Weights of a small GPT-style language model, trained from scratch on English Wikipedia: width 64.
Each number is 500 + 40 x the weight over its row's rms, rounded and kept within 0 to 999. Layers, rows and columns count from 0. Numbers have three digits each. The size before them is the row's rms in percent of the matrix's.

# up: layer 16 MLP up, 256x64, rms 0.0883, rows 22-41, columns 0-63
# down: layer 16 MLP down (transposed), 256x64, rms 0.0936, rows 22-41, columns 0-63
up22 099:544500530560511496483530525518510535544459490506424504487517524514430461553453536576486587445513463419522457485575426531536557427505476484552474523460450510470514562467494477484470490493487551
down22 101:509434554537443481504461501553408534472501585578500469528526492466508517492513514449562486519454501564522519514486533491413475523501543558489517476515469490511495480504440546474515565526532387
up23 100:494517539517464585497491480565478434513515539541473438507457472460524452541559493552443527500494547504486536540590538572481500495484500509523470508471457464554501520545496574578576538505497435
down23 103:489525468525554487500518564534525449402491564525462494488515460499523472459484522505471517526560504562535444464612509533526534516454467512501516466455549520553458503466464467530460564564508415
up24 092:531488569555509467567479546510493492486568487507522443458549477498479600598538530540507499504475507439502582562479473548517445517531503509410535474482484494502483542515573535468465503542480480
down24 096:490465536521507524556515480566515452447465460550488482445580443451430550502504542416513521515512472512514495498527430435532486541481551502413534409453506555521442500520488552493483497490502522
up25 101:543583441501488457557493488487430429488489541504503519464445483475507450491582500519462518529555524484520437516500405498446508533537475486480571474462477475525566531551480510450559514531515577
down25 117:482482503480469428471477526495507479512524501563443488479485482581427497482499516543520521484432537501470529529466516479525508527538573443470447491475595486534487464505500408471564461457512615
up26 091:482471465544472515493482524474535545409481516485494515491456482467469437575458435533534505521484475561483504456484446550503508489537496595494522589481452494513495540520444524413510440426525552
down26 095:516492488556592510503482536486491455538427477506455548468557510513454476508543528464533479470511544550497544492484474493469520504442485524530527594617430559487481540487526487474526447493473415
up27 098:535560491516444548481555473530489528508494525528537466491551553517412504535488471500507488494432598545496486461535438488513471501502472490411469545504450460534533437398471481502537457516491434
down27 087:489586538487493504573473597477495478565500503544518492437434522509534546481485444485403493542526507459549484577472568471428484506558509498534513487513540534507480467508466538424516478463508504
up28 097:523518530511506442513545465518470552503565519494465581449502475571525489497518586480453550581587512494547456504514496593510481499537459553477537506498480556518494554528517525539462424525545504
down28 091:521513487490439468470475480527499503459502504483522383531544572459595481475515522467531479526499532567507445571515554500525487450530435472497454508511517510500509464555463598568514454443487510
up29 097:480497532544494484601464520430504497517511591505552489458563564483497520594554494571558497542515463489562518488538461515474445466507435483492476544454487502518533443558495485564523493521535517
down29 108:481525497533505474469410439538555549446580513491436547608500501493501488452494454508484508511519528525511561521496517494467466487485493567553523530561426515549459421531444524521467512515449488
up30 102:534529468519459474488475529588492500441498481515449456470575549551552525551504566493443515552518557469505505519488510477496450557421528559455454463536525539470413546549495552440481497511498500
down30 107:442494441555489489562551507445501477530474431488496510469540580516581475522475445466480437445535475509454490507519454434519465539462465452472514483496544485423434536569433523522506511466519520
up31 108:484450518532474537507435561480492464510521506469496503438465555407527450577424508475474466494509477527463471567522440572498513486495482511560564529494521605526521552493511531513575529520493525
down31 106:513456463537508535539518460456492563456481513485482509579453564546484454516546446571513492488512521490507538527512424548535570488522503554425461501471505457534591509453529467500483470558423535
up32 114:491553498539550511509568511555511489607452502575507445513559570524544546569494504563485529529491491570487456570504528554522496546499514505463495522438502521557538496484496539525513510551551561
down32 091:528499433506504424536540535468474535519485432452542485493504498515455432500508528544497614460470572514502495457552580526503503454542456509516507490535509526526506527401495501488442546497521417
up33 093:474553515528483609457455490490505494454456492483511494594530486523537513482485405561479560493501481493510472532477493607464458482462512480575513482509528498537540501454423509528486485411504475
down33 093:537510401444533523416542514493467491557577500502528531496468419512507487493481502495490522471436504463548476538500476495391499541509446518511474446530477458466453508434528532537553468546532557
up34 103:440508533509419489518495527497468492488509520465439465506434534460461503511497499563494486444495457486476532544528486525553507489433467512490491461538477397553460518534426425563428472556512425
down34 100:537554573497488556473488504475451509539543485512510483543534556559514499526536514456517505469551578498504435603462488551481575482519536512552490483523515489482438525453560442544498439541523568
up35 110:536476462480511529488466399499556476444438518452457487481519520465509466409450483493475527560533464476490491435509547495520455549493572515470538501550470488542545451589482465545467474528528566
down35 110:454491543597514589462515482469511462495460517482454467522445500457468440509462541473471392456523462485500485485556514489499538514416463466439454541565448468526485551494535528523494486522459464
up36 104:468426503520453523458466546533495472511507391407467538503516499443541495520463460528470512426493530522440520549402486530501563519517425509578512459522482549496509519517513527485525493563501521
down36 105:513463550514573546502498506508446524517468484456568491552507490483436438520522493568438556480530495446508487435497486450531465569541482500564425436465537544547517464540573473532494448471502518
up37 092:528537444522549507522478536602498497533542472547487539543539525566516571534494575529551565494534527456485551556509498493478501443540477526585542569435483489506517462505500479480528457530440536
down37 092:499545457511511464499476494521506508535468520478456480571483477572562522443525507511497541485471453491537476443481528463531517427505427548449515537490543502460536606542534445554522462485400448
up38 103:536497508480460478540446482525501539506493472505595446493596502467467507583519469516415548537529440518532552459458424507561519492588475471461547523502504562503538460522542475531501535474494496
down38 100:471515507444455523500459500487464488490432526541514510566503485468515613538453462477557508522521472572417513506567471528478523501459524506504465540524517525399561504450454472478583516521542471
up39 106:490514422413482554550447519486500463453564504477517513534563559526459541463448502539445512501469507478469465533444490516535532513467574454543549490469494474479522510454544520442563521553445568
down39 103:508484538612471483441471495555473542571477472448542452481528518446417454504526406477521455512453445541478516471471477530550480522510524479524465463514484525499497508491504427563502460459570527
up40 101:464514495499515488516522522565556519495432528519416419468442504604539510539444481523444543535468461522483505544522533538475464542421538564538465547493504482523498520480484567540463439509538498
down40 100:476494511566515446470482491444407479419528484487452486474478495530511528546556448508517540493525447517472468447463469460456478559505467476528597457500569464539566504468482576455518528527520549
up41 088:510480528466491516544535529520466507506525428531457530410578490418518527558489552414443551474456511469472489480537538576515519509508499534502477498547474504542478459435528539520509437436498573
down41 093:424502495475535506451421455507546556494523555514509470448531504484472564502517517511490447508557540467501489501492514544607536581560491428474481492543569495555501536507507442529457498430456507